Weights of a small GPT-style language model, trained from scratch on English Wikipedia: biases on query, key and value.
Each number is 128 + 32 x the weight over the matrix's rms, rounded and kept within 0 to 255. Layers, rows and columns count from 0. Numbers have three digits each.

# q: layer 5 attention query, 96x96, rms 0.115, rows 17-31,49-63,81-95, columns 0-95
# k: layer 5 attention key, 32x96, rms 0.105, rows 17-31, columns 0-95
# v: layer 5 attention value, 32x96, rms 0.122, rows 0-19, columns 0-95
# o: layer 5 attention output (transposed), 96x96, rms 0.126, rows 0-19,32-50,64-82, columns 0-95
q17:107176112123148139093148096122157125132173120113069160133125129110114114085149112114109114121094129141131129186137107079146151123174124091086104109137122127132154095157097167138118111128182124157128110127140145139130136130108153094151123115147166158122122150119115126137109123113131204130
q49:132173191137157147151126100150132146086080188146129128159151073106115163134112052150118000097140123142141116141135096101150137160135116080113134109132104112109117110165160112161096107080148147165123150103111116130095125095157084138113196132134150150097094182132110104166092122182162163158
q81:177168104093137126104149164092199117112153131134102148146128069162122167164096099169128075126113159084168082153105118154126087131142124075082133094060154110110057128108125120145123069129094102164079131081124148146099079099137139132165185152163129118112127158177021134096135149147148176121
k17:087126128130082176116132110122109117141146113149123125119124066118147154107123121159133122175085123100144136158140140164136126180138131098114089181081103124153118108150133182139155161080145156094152158117117183121120154139102128110148085178155138134148094122104131147110139148150119127177
q18:145107143150113122148118154131124178130102139138122152126122147135114133129128096135152137147087112144131147102140174161108097168122144123169151169096128164091106128100165104115107167143112126109119114134125133130142116130180071131148099131140074103174124143082159127126161153164177063110
q50:132135153093112132084091119127049120176145104169133112122159101171080145075138160132122144086086127100142193136153126154157086105178140118145102187065169116164196127105112159076129140198129129086067121158107133137102220136105150117125113157090120131173120115124097147135117179076168114103
q82:155080108101099113158104090147150134106116125143131129092122124116098099113142144080121185120095128123133157084136117113134088159130144146181129138166140158147127115125137139071079174138112117091089176135159090123162153117160143135125111134096087138153124089119148138146131111148097096143
k18:125074114104125106125148176127152194120162137138106153068090165154128132155157131084135136116124082144076103180116173128130154098097151152097134116108119142115099095115099081136118166117134130167166100133193159079107126134183102118140091112124105119118120135078128117043101165131087181155
q19:134092169140111180156128185118129201114161179149127143150147142107123105130176125142136106152136080120130140108154190153180113145138170115121113183069152115149175139153136157037150125132163163157086110104130078129149123138123062128149196135135107134162154139105110120177140142138158094126
q51:102058110117051132143136174120134118172138148104126142073091116118131141122135130083140129055111134149107135184138111148106075177086153202140113109082130092117088159063095100180135160136138098106065136123095163144125171172175150153123144126088105188110104136075148149125201126147109144084
q83:099129143109164148138158134098112127121112150127201144207139166120147133129132102153094150115131118133114170134126087180125114151143089118161082133159145104142137124122137113124132128114179083111129219156114153083097089134160136132102143170152159147165062154139154050157138067130092109157
k19:075184092122175148136142147133126143158173168155194116097122113148146085147046124163115054183123135067096081130158116208080183110159130120094112124145145198128116089139132111189164109129149155115212070147099130056141115117089139139060118176134140136083083039134097143141045096114128133107
q20:123117092089134159111136124109155132150137118109144180146136113188142131162123109104113092134145130080125084109110122118141156076142153114129101133152080097096137135134109107110154107169134183131156135139112124116112178147140132112092191121110162125072127166143119103084083137175076189083
q52:099140083100159131159146103096157122091148127138109152111131192171121133129106133143088090176121132146164119168088117136107173122140142104110124136124118080120191149096125126149158127136173113135164129143169168110160088172110127123190120129168131115060137172128197100142113127125086184130
q84:084113093173107091144079127151145119134131142108154100130122142095138111184128167111159152094153101193129104149168150120112186108122127144107107126141087110118156062153117111138123155114114181093131144128139104147141088179105139099114111160141165141125124130109159110121101140142150104157
k20:147127109083125105173110116114132110105121101136156144141107133112148080145090116110125146142153138155112173109127127081140136122105109142117152070140116125129124119099122092095144084173124169157142095116149137166144159140160129087104117126145106114123094161169101116126072134111161142028
q21:125153150114089152097127094119090179167122060161140154173163152141078042111215164137091117144143173117124103121162118061152103163188131161112143163185140152221114130146111115115130125091142161118084105168121176100097152154128112131148103132140122141133110102119088120172126131083137104183
q53:109107184089096102173088073170141165147165102093095144070083125136148141129101147086162128093148125103146210126143104159110124110129118115154110145124150106167163145132160098092121117090134126103173136160121082095147138118076087151149132130123109155132130121144116134135170142114095163183
q85:132081122108121174131084131106096135158160128136116135115139145145127135131157083175135161131140135108136153127122157147161106105135115112162145079069157117127084114141131151091137078142129090098147109118111162117153145133177122135136138111093064089137113112123137133122172157116157090091
k21:127161099137123204076091144102056174110160171187108156145133052070122144090166065217067132154151104143125075193146096085145099133178142198110099125106152068155151109137175130115060151096041172166123178081153179056052088130112118100102120096095147142137125155100126121124110114065132087112
q22:099137145075186090157117149076115091110080139065147120100123118154111084144141102138204082109147140130121093119169145077104160111129113126112166117128099138128073103142102107147125119121117152136157128091167146170129125125130185125062099129162206129124120137138149080124128119116060138118
q54:161193095130132116154113117099137080148115133149134113087110104138131115105151175145093077191125166140143118144088120067084145137107128059126094164160105132087105123165111101170130109166158187127092131092107116145087105188063141087117105109157191089133082151089144116112068141127115166155
q86:169078164160123082071149109133170197119155104047081139138148129165135117166102148149132123083116122142190178088066101119139108082185135094041152148122089132127190083149157105059118141163088147161185144148090030124179099148157186169139129190165121130106164161090153135152100097118079178141
k22:149089148141164083077177122158214151105118043090137131100160183127134000156108144054115164090190145036082206125142101094169117112122130186116089099130110126154146014168157136111122123132092149114139098107128025126177124143072133119076107116122166177155136109131071127140138146102093177065
q23:141131163106158118085110121132101143145197114081038147095108123137123152072163116180106108123110130138175130169122153136085122151142114093122130104106157109152093089141138184134115120122176103164165119109113139114150145111123123126100107164166164153106098173113098080146140134133082168149
q55:072094130141105140115161103197092112126136170150103064106153100054193137082198060167097089100135187108152130091153155081168115140116139084146118127120155204126081088205122090136139137089114096076106159120111049128067113146197075073058138092123107129138091098138109084154088106168143144195
q87:147159152079110147098106181123161170128165133151107146150124099189093128113132150143116064096103127134171105051094147127104057137179112096101121159080101132131067132136134117124095121135168091193092160102121143162152128083145127149143122143166124155090109190136122122146136135150070132124
k23:140111125108112118119114112158157131121142117154106129118140111108106157108114125147103106128145135100100108097111154139145137131122121135130096126123145121128119134120165157132100176115132114136109155127137144165135120110133142123136148143126142152090129122113156129098135089148109114102
q24:079157151111096100062156176081155143169068123040070138138082112107096116159089053095127085124171195135144124037202077147066092128110066157158155124145133160070100148121138118144115118190115100159136170153116177147119127176185169091063109118104116094150117131138163127070166087114010122097
q56:120158118189119091159168076110161153111121126125147108109084089059121044149130135139166138179101140167134135094167084147088129153136071112132082125066099160088156129179133157034072073088074123072109058179109123106167128120041106165115108084097144099127150104109096117157141097148151087126
q88:125108117073095081148176124144129165137123137113111138093189119109139202115100104193128092093110154106131162158073168104117139152123110125122117108109153126117147119100160114157136145126171141169122151133112161109174080126101174117173029143143159137133182158159152201188119135089102109101
k24:080174168152121127103101125145043070139084116158118119153123168099120132126108135014146193093160174139151177124153133101185140080093137157122113186113189130150121149082152109183179093135197120219106099194153152156184136163143109111107102120133112122153101174178041175156107120066125148162
q25:108127134190151082119150116107171162141058125047087092129098179145117178147133121067119119132161131138083172098134127142075137130087064093118136132169140142086131109125114147149104074101047155138160043097177127115109097157159089099145095109109153101162183107085118133131123110082053150139
q57:142133143166081131167094120165097108161108130137124105086135157123133043132188146091132185073145119140116137128111124165086127079142175146074112132122115121114171102102154102104147123176077110142132067148111100172126114154130141178119117164142116150144137070106109146111103139121097152127
q89:113143147110134152120110133123097119127038122082148090168154172111133193122131151136105126094154123159106133071158175142134138109058100140223165180096144143146133177189145159125108133109174076151143134151107068136187155133108086179134091115097117105125148100129167109146140085081129134113
k25:149095184127144127141134087096128121163138118105112098144127153130100202104135138113107097118111152059128149137156140114143104134090114113190131143136161157148159124120106141184102106127108120140123146121100126160099097127121102097162170138114165115179094109131109120149124099068090121154
q26:136099099097083127163145146165128106112128087148134165170137079093144171156070153146158185163106097119131091138172154151154065080108180170116127132146108147120108106085199085084202127128154091103113207209150118138089103150130138162116097129072125148155088068129137093112131139130134111154
q58:091132126111142171138138144098133147142124086117152154097125098056141158063142116109129139106160157093173134126118107158124161154156114149166136074098138146109157119145114154143116127109111121099100108158119138097130167116088062123186117129075176117104114174082081131179146114157159031126
q90:167112102069131118172148121081144140116132154146109114120151152128143121106119143115163200078073147109154136206123159132063142108142080165153114077167138136102174196118102106095131157079110122092137113176138175104172182131087151124123133161101095112166079110161014154132102133118183062111
k26:136131153159104071066135150085092111180126112152060075158138135146114177141129177104149135106071105180142127172146164110147167202125163130054126133075124127123076153096138132116168152160142135158106146160132118070109138139151111109133120141122108120124163123140057126077128089119118082120
q27:131133111190101097124214094180095061171122082097113122112112137094134141130175164130129191095112069046102134134137131132134114111143099071108176102144099161174155171158134121198122128114062149132165123154124114095071009121141120100122136161160145164103155137102167110128140105111066153192
q59:099144144101101192062114126217107141071112031114072096127148128156135178182145145128091087102105083110136089119132130056149084137101165137015130171125118153126135130140152115101165095080117114107167072134103083137130138149135073102093161082100066147117073147175104078113112173152089107094
q91:169156161157096165128106119142111157120122139162135177132148108121180137159106145130159121117084129163121179139136182123131110150117146127181110181110128159139096192131137173123135134155127126174098210129142129124152147086091050117144098120128126108115032113127095146183122146141118129118
k27:141126092085104126139161100201094124115187092149203133088082152170048161110138151097197162121154077128146104182165148162162161071139095150117106102155160107112137124135185114119108142107122123156130095182155186155028060104148119140232166083133098080126109114087117146091107125137146121138
q28:105161206112095150107113130202087069169101077108137171115136149090111154097171246085162146122083100114070105119111136187200082078094142131152148181167152104197169138124178094131108158098117145139093122115125136120003089134159068125163084123064095137109095125117100136153102130099128150238
q60:084083120168106094117106060123096084107140150117116158097113105131174071116122176103145137094095142144154118031157119102146148088125106115160109108109144142171172188126165141083094129140102125092139128207148122130117151112101126149139137133101059083115094136156114136170160140084171090100
q92:110162152065134140135151116156134100153111050138054140130147122117085174174131154159106130084128121127183163078145180118120116068100086149090110137104180188175142117060099219081106081075063086146109107168143145161128119158114059127147052104110147123128094092109098129097164145081141125148
k28:144185121089134131148105067154083064096127094175145151113110150156116202087196144116092142113120087145099146161047145134168141164137117146152138163118110126093103126066093105122061156171103119169109125107108164075074133081209051106191101090168122154075118045124116090164136134143101140181
q29:178054156129125141158118104058102121133128208204162088143175102149138108091097010121140158103141149124137128181139157149138135162132134114097149111098183118086056106091098108172135121183172151153150125046120216178167137169129178093111066104097165179137092100137103112078108144137166116142
q61:109142181113145076114065102117119108132158179097143089149061117191163103182124151150132082124125122127082088087093078156080119177138071115128097143083093161159119091138113181108133092119176147118161106070143178112116110112059155104116083186164175078113122135164154101152094138141140182138
q93:151115151128159131168174100111113118122158113158124168115155116123102163066115091189132144081096074058204086194109078092134128059126148121137143107163121085140108120099210158092097123153136131148146070197095168114135123137155156177116098165110139116095137102125122179101160133162135086122
k29:105109100185109112158104120083153067129152115141108166098090122113089087088135065058152144140133141237206089134057112054125105121121144120155136086109133146108113116109136168159150143166116122181055177103163163139130186136158101128168141076103154157131148137169134164207103195151132152090
q30:168173175097129116130166177136112168083150144145138091138160119104104119164068136137102112092116128142131070153154142110134169149144027059108163097123141073053179175148136164150078094076149093183185092109115115113135121148169105060060080136139105117147125143214131108206081110074131163117
q62:079120148113144136102085112114167148095123125083117131120135148110119139192118103127168104103147107160147147150192140062107089115093060140071161142141176155158122079135117134186135122080141110109131107122185135133112118134090115119094099129104106132126106098134129101083096133128172114120
q94:098150041059179077193169164196089117078141112077035232200127135100138116172134099137137099091096071122098159142193147158102129092182146090098043109042149107230136119151137203154079040120124045172136127095144163175149154134121121148112181071138148149137026154133173140158103071188117116115
k30:175152087098076128145162124142088067128163103133121174167019168113171107178056125101030132168095119178115123149130116109148191170186154100147133088111169088173204123141119189120126070138159065175147162144136102120125123066091149166108121112195140119194075130145136186194125139114020154093
q31:149114158112136078167132044089117150113196243124125108186128135175143126148145114168172066098214165126134089142128110110122117092156083095060187096108120070189140096132074153186197123140103133135150122078120115116105084170129157057098106144190184221037152134142116076155100132089106178089
q63:102184167117124186169136139085174163098117112185118108094072156118127141130123105110120090149172113112158144175120106093109112178146133095078104146084057101082101149107102118169124094116170088131159149095107119137120111142061171162102110196197187123101122171116158091096129161141090151103
q95:168202138122110105077125151177158091123131149151167104109161083172133136160125105133195121129112109172152104152086148151116095155091085118097141136144080105149102093112056141181111133114136095140157171112100098140107121120162177114085104170111165160064115118128161141129123169127159120170
k31:129140109131154126129098080102125137130152112073177128140160148188100145156128141149146105147133137159114173175171138118135215131051147115155096094119120139166124126140070096181150119093063160113169144146125177155139142082099142107140175112122156128163135073158113173117103108145118115135
v0:087129126074107089099176095127138162152101095106057045169157136119135143161068146150085126094177119175095120143181178138170112128160129121153099139116156139157124158113121114158066140143152092123101137104086132131161134153169097147152069142114144130094147139143121152133120057149122094152
o0:192115135111153153110151098129151120091116136139107140160107098177176105137137086151150133129169122090189166129058060151148164143144127111080183129119081095077097063163145155103175130160121149197176158140104102151133112103114170048128141150142108126092206098113115124132156110071100110143
o32:077153077063118127137138159145108144114156142184078108201122082111113119117144139167115106176129075117083077180163119107093141129143097155123092166120125122171134166112110118152075054098180148117068151125142131081101169110120097191097149122137161095116073097156161112102104165086147153162
o64:114145125149139116140107108081153114149166143130191167046133182104112114113097113066143108159100216137106132126105099159136146071036097102070124113118153133121096092126112128086142169141155108099115138093131132183121103148158143110157106113102140165131097163117142137086129210173099162142
v1:093081101100095169148121189107129098167164109074145139148171093134165154111134118091185060123099056124176135153129085135102114107140175197108133099180196119110144122113192139111118116141121151071112154129090113146099144117135151156117097127134105067106113198104121130126099151116083130097
o1:184123135120130075131092122124160128181084139111090089107136201124120120103156173168086149152149139137154081124129093179147141155116076152170117089096050132056121124080148100178080174127125134123136167147123187145094138124128157158187196144118103137147118098144161147147110101095125124116
o33:111161118098122144142135095086143115080135134114149156172145149124107143112126078105132129162142103159144175138140124216132145113122157139132077095175157150130157098107140158115132128141109120110072138120181171127181118074162164115108113128202050086124071182100120046110137088137115183118
o65:145141106090094131121151112155107167081121131095145111178083069192119135151142176130128122092159100118059105121129154044118147149158119124111156217134130106186102223153129109140150104153122185179153124138096101102129128105135124057085098095131214139084141143145154201081121153144194143155
v2:159126114107126132130116147118117133130156105169093173163100132161165094097139124174181113148110084143170121167181167138105119109139082096136119222074220096164076081146076124170103110103119073104187085122128124129142139192141145108110098072107150130192120155135093127116085138076149080137
o2:135102179089121126129131151171150094154114132159169153114144194086129129126183064089186139094074136126072193156075103112139144115147155139164135163067147136230145156146146140054173175119194136151135166125133139133105150171118123138191114123115112132116151083125129121119102084103161115134
o34:086132125068087111191135159101080143079160182124094083127160109128118134148099075089141087194112102119066136128114158171085111143143169102077162098135186123133077084091075159141148119125136151156207101091173164184074105133131142122123103120186188155204128118128141109157085115139082178106
o66:117052077183146150108111075118120116095106110102168177146147101164138136079115201122108143102193139087177107108102141090143147101117096129140098119147104136075115074148158068120129131129075133165148129177109120112139163132099144130136122117142075153087146117099098118159177120139116069105
v3:123138138071103139144124164125122148164141095142132082096143158169111184133147150197199140086133101089156113095210117153142119122128149191135089107160122140109163129117169165126075161105105133126070139152081089111090097148095134178149114135107087063204154104202152145100195129057159127127
o3:088134100171134091104099103131139141152121142159119147110146114143141104148117108126093122125209193183145096112157112115114175134127146102159098120149050143082137135098094118017114079190198061121146142103133092149174125168149136156139116118127169145125115193101161062116152119086149127085
o35:149188150087210119114132168101185138120136150144144166073108145066112122117122164200123130173164089105056098107110129185096117155136192107166092089073133074126093122096157151182146074071135163148157055133167145104194082069073081150160084092090092067162124201159124103140076134119148167168
o67:125116118106110178132180135116179155099161105075047112166114145155147113129107075081165100153070073109202155110145162103110165069082080148060128148165124128121125145147098149136129101138083121155121112122116162122117090092108147147124190145174149163046125115135139131168076114160115115112
v4:116106122084121157120095143096118160097133084172112183111114159139147130092098140190074117175126154102102093175069102094180140148134175151113110170154127049153116133149137082130113147150093203103085173106127136065119135115119120119197153144091091093094197130098110092171128067179174138130
o4:110170111087122129132153113132149105097063185162124061126173100136106121130152133122144105105134136115126126095122137133141161078109062149195201186109171119153157179140069154102093119110187101173133098099145036134084120089141161146083109131116180157157109122175149147092116148095116180137
o36:141136071111158142096054078095132101119077098117126157120071154148160142119156162201084106142138170158129161159067077079149158130134176154071112151185034124138043138148132071108098133118092177167136151110165098128169182145153155043133183107135184118058124173128188015158159123180125125110
o68:109089232113154149138112139101109136138204102089148155133118139142150149140158097097119088135140192094077139165139120160104083122172082089131123101117101126139121098126203133123150114180143072105101145100109165116099119143085062148156149146174134138125140133071135135165150109107122075116
v5:130151071152138079115146165115134122109116137189124109102144158097219104132138167125092109114119169123162142102104129121128092072130116123159192151178189112127168118087097144165129083081136137150137146077194162119118118136151094143102174166162136163085099160105135122102124075096097090131
o5:138127155077200120134104180119190119146114104151217106159125118101139155121169128121132188121130117128106126088074090170140191121081100089197183124073132167127104167175192127105173138116130099237181158127102193163119130148124117130134131098089125097135202089121086138153123131116190113130
o37:148154127137107147146133101131111120087132150167124127118126110163145131109089191141090102144160164079134110147150167117100106095137074134119174080145143097118135121127117039212100123121107140128134119164095113161133113076127137096126125197195129161066151138108110133087149166105119062148
o69:119142100162083085115147126170079149081084094053114119093152133098120155132135119149106112119119087111145158131090140115134151105134195109069125146184136164145150129092120120102103108124102147091073102102145156089134132118165136157116083123082125108123087102125120142111129104110106217119
v6:132117105148145173092123098132074131099136163147169097195160107148101190187136168122138096123120088180089173180161206131158136162142143164172085103117167077125148093109161112116111172175097162149137111127142103068122072102128109086144195111136131130147114167100116136140107131185111169191
o6:122091113095104132110155127124161154134155116088123171126131178205139093155123095128125134151121131086175127094101114099131093177138131044138107101162143171128121153095110089157148089151142166136144183165135134135169127115166131175115127139149086184150103196135138082126141164152114120083
o38:144124128172099133134090089066128116123170122135140125073133122109140163104153127086129135178111107167102052169117116095130188095146136149111170102088097123097154117138083118134106158114132138113138084084148104128124086157138169127086168130133160132159093168115141139095135143135132175203
o70:098116087075111122155123118137093057127138119179092146110121155139104138113132176140111120123130138145100119172168125091147106155149122187095095168103098152193170090118172137118157178136124113108100155153086169181096155133154097063139063163118135070083186121137173159156123188111112101100
v7:189112127121105183163113107127067158098148122133127136122186131179135146127139201115125140134100162160178084130094164171134126075143111190136105099142094121094132119066103119161130208130072155135101104120162151112136142138126083163178119110111123060060174184115114079114114176108098146161
o7:129119156140149139171132097145111106127113118158098125136090124125185126156106188059108099102116097077107175134184113141098084102111115106112139118099150163168129152152125102126082139137074157090108102163145136140096102104155165100130146140137123121148162092123128166182118101114091139168
o39:163159094200154116162143105061130150154130154053123147132089131152125098076136169120166185155097111170087146094088097150145166097111110158118100103140065161067073112099104105141159174125137160147143170123128133110165121085147151042138150116170244070116134148119123145109091118133133090128
o71:104100074033061128066085172121158141126133126089079122177152125110142124209104100206119101110139110190134125157087158123112127121141121105079112168150172129111126128128153161133124077071174110145115114129107068154160142164113124199133070070132093127146083159165156101098151184116094130102
v8:086111176121099071111144163154164115136158121113147165080165167114134157045133130151098165163084188071137097112106155122185143126100165130171140130176144120145078109055130159091125105153112159176106098133122101112148116124137130083128133126128095150185135132112156123141208104116152116141
o8:162135146135136092164153141141129135102159114117075136151109149155135209155092126137130144096079076194140112184103178049099156130130117094147117123150120134132111113103129097123086083118219099125104116160113136172130090111094109129113091111186114087093138099167122163139133155175158112150
o40:118157149150123189093136162164136173115090060165116139115094098150119124111042136119109128198168157108107149076144131081127125200109166140144104127155095145129124146126203118150189160111061139151144120123174128072157054091091098087155159111178128131125186176120107098053189121130153102118
o72:073075105242162140132150128083138116152065094179215161126117081100138055156175104130141115119134168089102107188165084159144140117192154137127175143110106129147091096127055189117119121111141117120160135136143119112121189116148141190150141111083161111120087154090121089118111130101112117113
v9:172182098168175087064183068106107152158101159080197139164107082154158106119133107152149104142141136167083166099092118147101061176096130152125090109174087105085126082118130142140096118175191106125138120142093163097137091094090171118118107141179141099131179068181179184156135113155178151068
o9:086141111074133148155129083154178140167140113127104147140170161165158114145113195202083106127208100141217075108150119130214151130134193100157131113207090144130195137145142094032121031150091145147104076146134127135162082111156114135177184068169040099134098198154151110165150080088069171134
o41:092143145132112139082144161146093051113151123100086122153107156119154138153099148126130065049114175163080193117138143134111089108115077150111110120149088112145156100135136159092131125136205111131108128137085091159154117133102091093115068107147136099129175056176125143137156119083138144109
o73:159142121155127113152097162066043099082127114116170136115087098092125142110153131098150175129080089128107109126109122187141155140131096127134114120116157107095060093120137108129133157115097127157139171130122157146132180076132121162099099177072149130141129123124091101109128123143119130172
v10:078173109097126178119133125149130161123186084122133158190140115110098069156135092117145143115119075151106113141179097144090115095131106138147121107114178131116115169103125200115032107082171141149102157084089144163158130120106101109120095160099129154131126131115193152114056131176191104090
o10:121134065119106147126100109167129147108101095141169147125111127128170088098127131150142157102146092107171160145033142104159153133136109105147110137130146209127120183149171085106165112094075163123160181160135107122112125085161133109100155134094156159112131113068136130131126146176145126132
o42:147119162102138117163154115075095156090174170149089163132131062170130165165118124144117115186097162129145102133221104177098132091205123115125136110208157094153149095152125214142094094193158136136090134117187142070152133107106154091144111076132119118148077140184126101139095143162142220084
o74:158163130140151080120145147155152071182073122100106073138177194139159136139112109124088152105119149124087139133137117118103079106109141089125136129117104108131158148080145116100150136109103074135136114143122100141135109174112162160088114154137148109125174092128082157204122093059126092171
v11:067173156179160101110155127062169136151130177105133176128133122050146173115189039132118136083122119145142162168131087130137165111131177177127178138179136099139145188125096174154155121154156085148099114078082154141114186171162206125094128132102168156125128146128133183135085078129125109124
o11:171117112106149134142145151174076155110109135179176141149099067138098153078162184129182123117129081171083142102206177116102147163130089171155101149053084110067077126160151127139083141111108100144190087179099059123140092077099157128067134124147151119106106167134150137091112138158099095127
o43:060116181016064113095153140154109079105122134098058131105132167076124103139110111114109171054129131105177190193171120117128086029158170163189144113168182114146206123075103032058123114124091146121069110137126141152107113103157114078147088095129059117159130148173087144153150080143129147165
o75:134113134152089124153139103141159171136107091075168161131156128141117100146086160133101126208150191127144102119062086144137111137152149080085087145143116177104133101155158166111188092163110165153060137132173168135136198185139075198170137149114111144132141162101141124110131152066134084120
v12:157118132112183150136077124177125119106170145138128109144107121140133131107139121138122156158122097128101179137123130177135126114091113137109105166069164139148090188127094153166179120165160143121147157113099168109159129153158056130204172196172131146127104168105166103074136098127126087094
o12:133071155138080101144129131075092160158104136148152117129104126145151129131110161173158178147149083127141164145092073153132154122165140131141190138122193149106077103083193138104133146096168130098114157136135088114077136121166163143125091119094124103132147076114061165166140116151068127143
o44:140096161164190160080177121090172095112130168122127188141154158129058132108139101143095096131074191135108118133114192119126120094129130171073103128063101086127069081136117087151128118183172110105117114092128137084152121145126141046122124158113135148173170123134168184115120136131095142131
o76:117195142136115117205127154177108194189121118108113100120112114147153131119167117076115106164181119062175145175150129136114081170160121071170155140157107062135182124139086100129110149100085123172138111127111138141178112141098083148113142064141075071102080116116128076128117130090198099114
v13:111168083061116141107127140114146122151140124091130139093135134119106123145163145133154126116104086108063127166086124173145170110141080092130129184178096060200140081128178168121129109093101169091115091124196171158090173081122141123142149135069131165090128150127115180118164092082142180132
o13:188110143085098160124144116126135159087099123130113053111164090133156137068064109082139145078090102124154147129170182134098148189076122056126133093080198182033120112165103108119135160163146055121119162167089175177140079126138153146107109111112093161211070109094071120146137107148208095094
o45:095177139052145140097082214109130106119102134104116133107068129143121174144166126159131066132139092111108097115085169186128118143106109143105127133135057094100095151086091153176051135137073100097151092118156123120120105086130146150101117148198139101111148169125182117136132155115112183163
o77:144157158149153094143081110098143146174132083174192214191182163044144089120097051171076162111154147169085127145161100116122124145163159180159148117147142122151165044114150116139131153120130150139192103120133142112136200200126142108161148142119080118099164116163059086133105071116105080145
v14:103099168070117073122141159142151147137145141161091178116148115165094123144114082151142143169120102091157101134149118123139083141170120134157158119123084113081184154070080158152132074153141162109174123106081082100072114102166141110124116130135157033142135096106202093146103127164136122088
o14:134081110171128169130157097104119126131137117131154137115139122106154080106141159127114107142169149154151194160134101126163129103136115122078134104083083156130127127134081201173138127141166146172061175172121129153154092136159145161115118108147101150120120106159105168115149173131103109125
o46:100098114120131036136111130217133129141130166137105169096123136165171159157081123191135121118126080164124133105135135094121131090122156096140122134154110147174151118063165133043114088151159145100217117105118102156090153109117107079117126103139079112131146160112140082123096163185192140132
o78:135169137159168115106078106146131101127131169124118102159103098104085115155167101121109107147165130055117094141114129134140157151117147152144181152145123051084119185148147097159126150107094122102085110123148122083135129141106135084151157147097183101129073113096180149140130152068162116137
v15:126153124205102093072106171110078149135083090050182092139139170116112155146119162140199140089114096113115147152113163145092135179105083141098109145104162100084122129124095119189110163154093120121140174078156139125136150087089130102142140059131141069140080148160152090075137208151126138149
o15:125134116065165125122088106185110124140161111156105107120112092099104110118112142173089154169141074168162117097142080152123138178118204109153130108150121160148152141177146127162120163170158086106128123128153117114146116107121121127116212175065069129128099115137109117168118121135162161156
o47:125112111211104149108147150077128121179123144096083097050130164061092111153193148141158088120089102118113156084119128183155092118120143127139126156143148088112116139103048163142114168139146089095126134171117092119122110139163105165139076084168148131159078140142126174128103098097072128095
o79:089130118150050155093209100111131118123149109115150145131101126194202146123114118085124121163149204076107133163088138046126131098176146168142178116122121148128130145095121132109164095077109161157125121134113077181086129082124157145090109132111182155071116151084157156127162119158149105093
v16:125117095116125109108150109126157126085087092169153111142117131124107121130098144127057095106214114143144120081125172118123137134155126138162130125153130120088135165079082179157082134113073071102106117117148153107138169090144101068140092040077060125140074123122112158134135125133111092075
o16:093032125171128128121114141120138101138126147103138154184090092154169132141152138134118127100119075148125138116129167110143198122133165149108152078136095201190137132119121102134151099140122203147110108186127050145093149139136156166095144163159130151137154126148179183135147109169107131144
o48:135126102132158119191113141112125162098111114099107124135067135178144115150147175122145069138141124121142072138112104090116152171138163066154151121118184034070103078116037116157075071151136102181118128123132148081139096090174110167133122130115109120129067039120128124139132174088096114089
o80:160123104148125161122172096144115125118121140152132069119152148076128117090126115090132160090122188100123166149141171194136090086149105168140116129131098124118123099124173159113136150120125162084171117122110165163153187177124138146128144164164143142154105128134135120081130148108193165132
v17:083147141070102133061159142121058110132128108179100085129163115162126097153138092171135138128135193178090139154200085160127068159106089104107109147078152204165137175140133125094083075139150099116084146139137160175111121147152120165143065092068118174190186061152204118107106115137189172096
o17:079144178185172082151108118108157114088107177077136131122121116111129122105073087129138095080147179126110127124106141128151118138145087170145140152160110124170094102134132097135046124083116156169195113088114159140151118195153153114077116134164171143156142206113093099084086105164115132152
o49:077153063080109155134123146138112132155176114184080101131158174188099109164211125164179088168162138158092157163121124171110194136172166090078132151071141044162146215179182220112128121086155145118089088111131067116178147118064120141173150091069108107238161176152168130158136139071164088101
o81:191142176156124072156108117120107163155118165151093101128143109141155159102112117159066179130124116090164103114098095065149115153131171108126133186118159183109105106052091072061142090145111126142118149122161150115122145140114144161145128136120110130049155086106088150155115139106115143249
v18:126172126085109152182147139107134122117117147153175083124124141108092155096191159144177101107112108143094108144111116118176092177175217106155107136173116110141153136159084165157156132156145110158087060131170091141122065125160124185126060118156087137105134159143142138156118103133143117126
o18:111141165096107136122187161096127136080150094185135134111152173144115099141048086110075119121161126090077151182173155082128138187077087176108156144145149110164126137137185081166127090118095115145130095128101133170110120209065133132111119091174088108151162132102105162082077129044107104069
o50:150153154090221164161135160106143090127103133111149155142112075112127143059151136216193089169165066156061142191149139127128165095130169143131147153139099149107132091111065120089155109140141148120112123098127082055145093126139154206149111136149148138107126219117083122132101126141146144161
o82:117158151135094103125116151205068118147109186123103121172117120099115127151174150060160185133085184130179048084113113154178089147116133113101117140151130144109101152174147150149110155154092157114106157162081098148136157081178149101138139167104183123114113094153152124134181097195111115155
v19:124113106119144126127163165087138118115121089164112121129092159102116078164119106109146101108100140130096139126110129129145160173103147116062073126129109132127078106119128143136132085152160092117171143069138151117120134152184127116063159075121168118160099119091199121153092089202148090170
o19:106163117061068173118100081115178134145139101187116104134117113170132151143098108119140152134133078133168128150148109141121138126127104134102177173150100123086162157162193145134091113084140123160131123129114143113133084178150106077096117120124146145144186157121172162148108089129106144141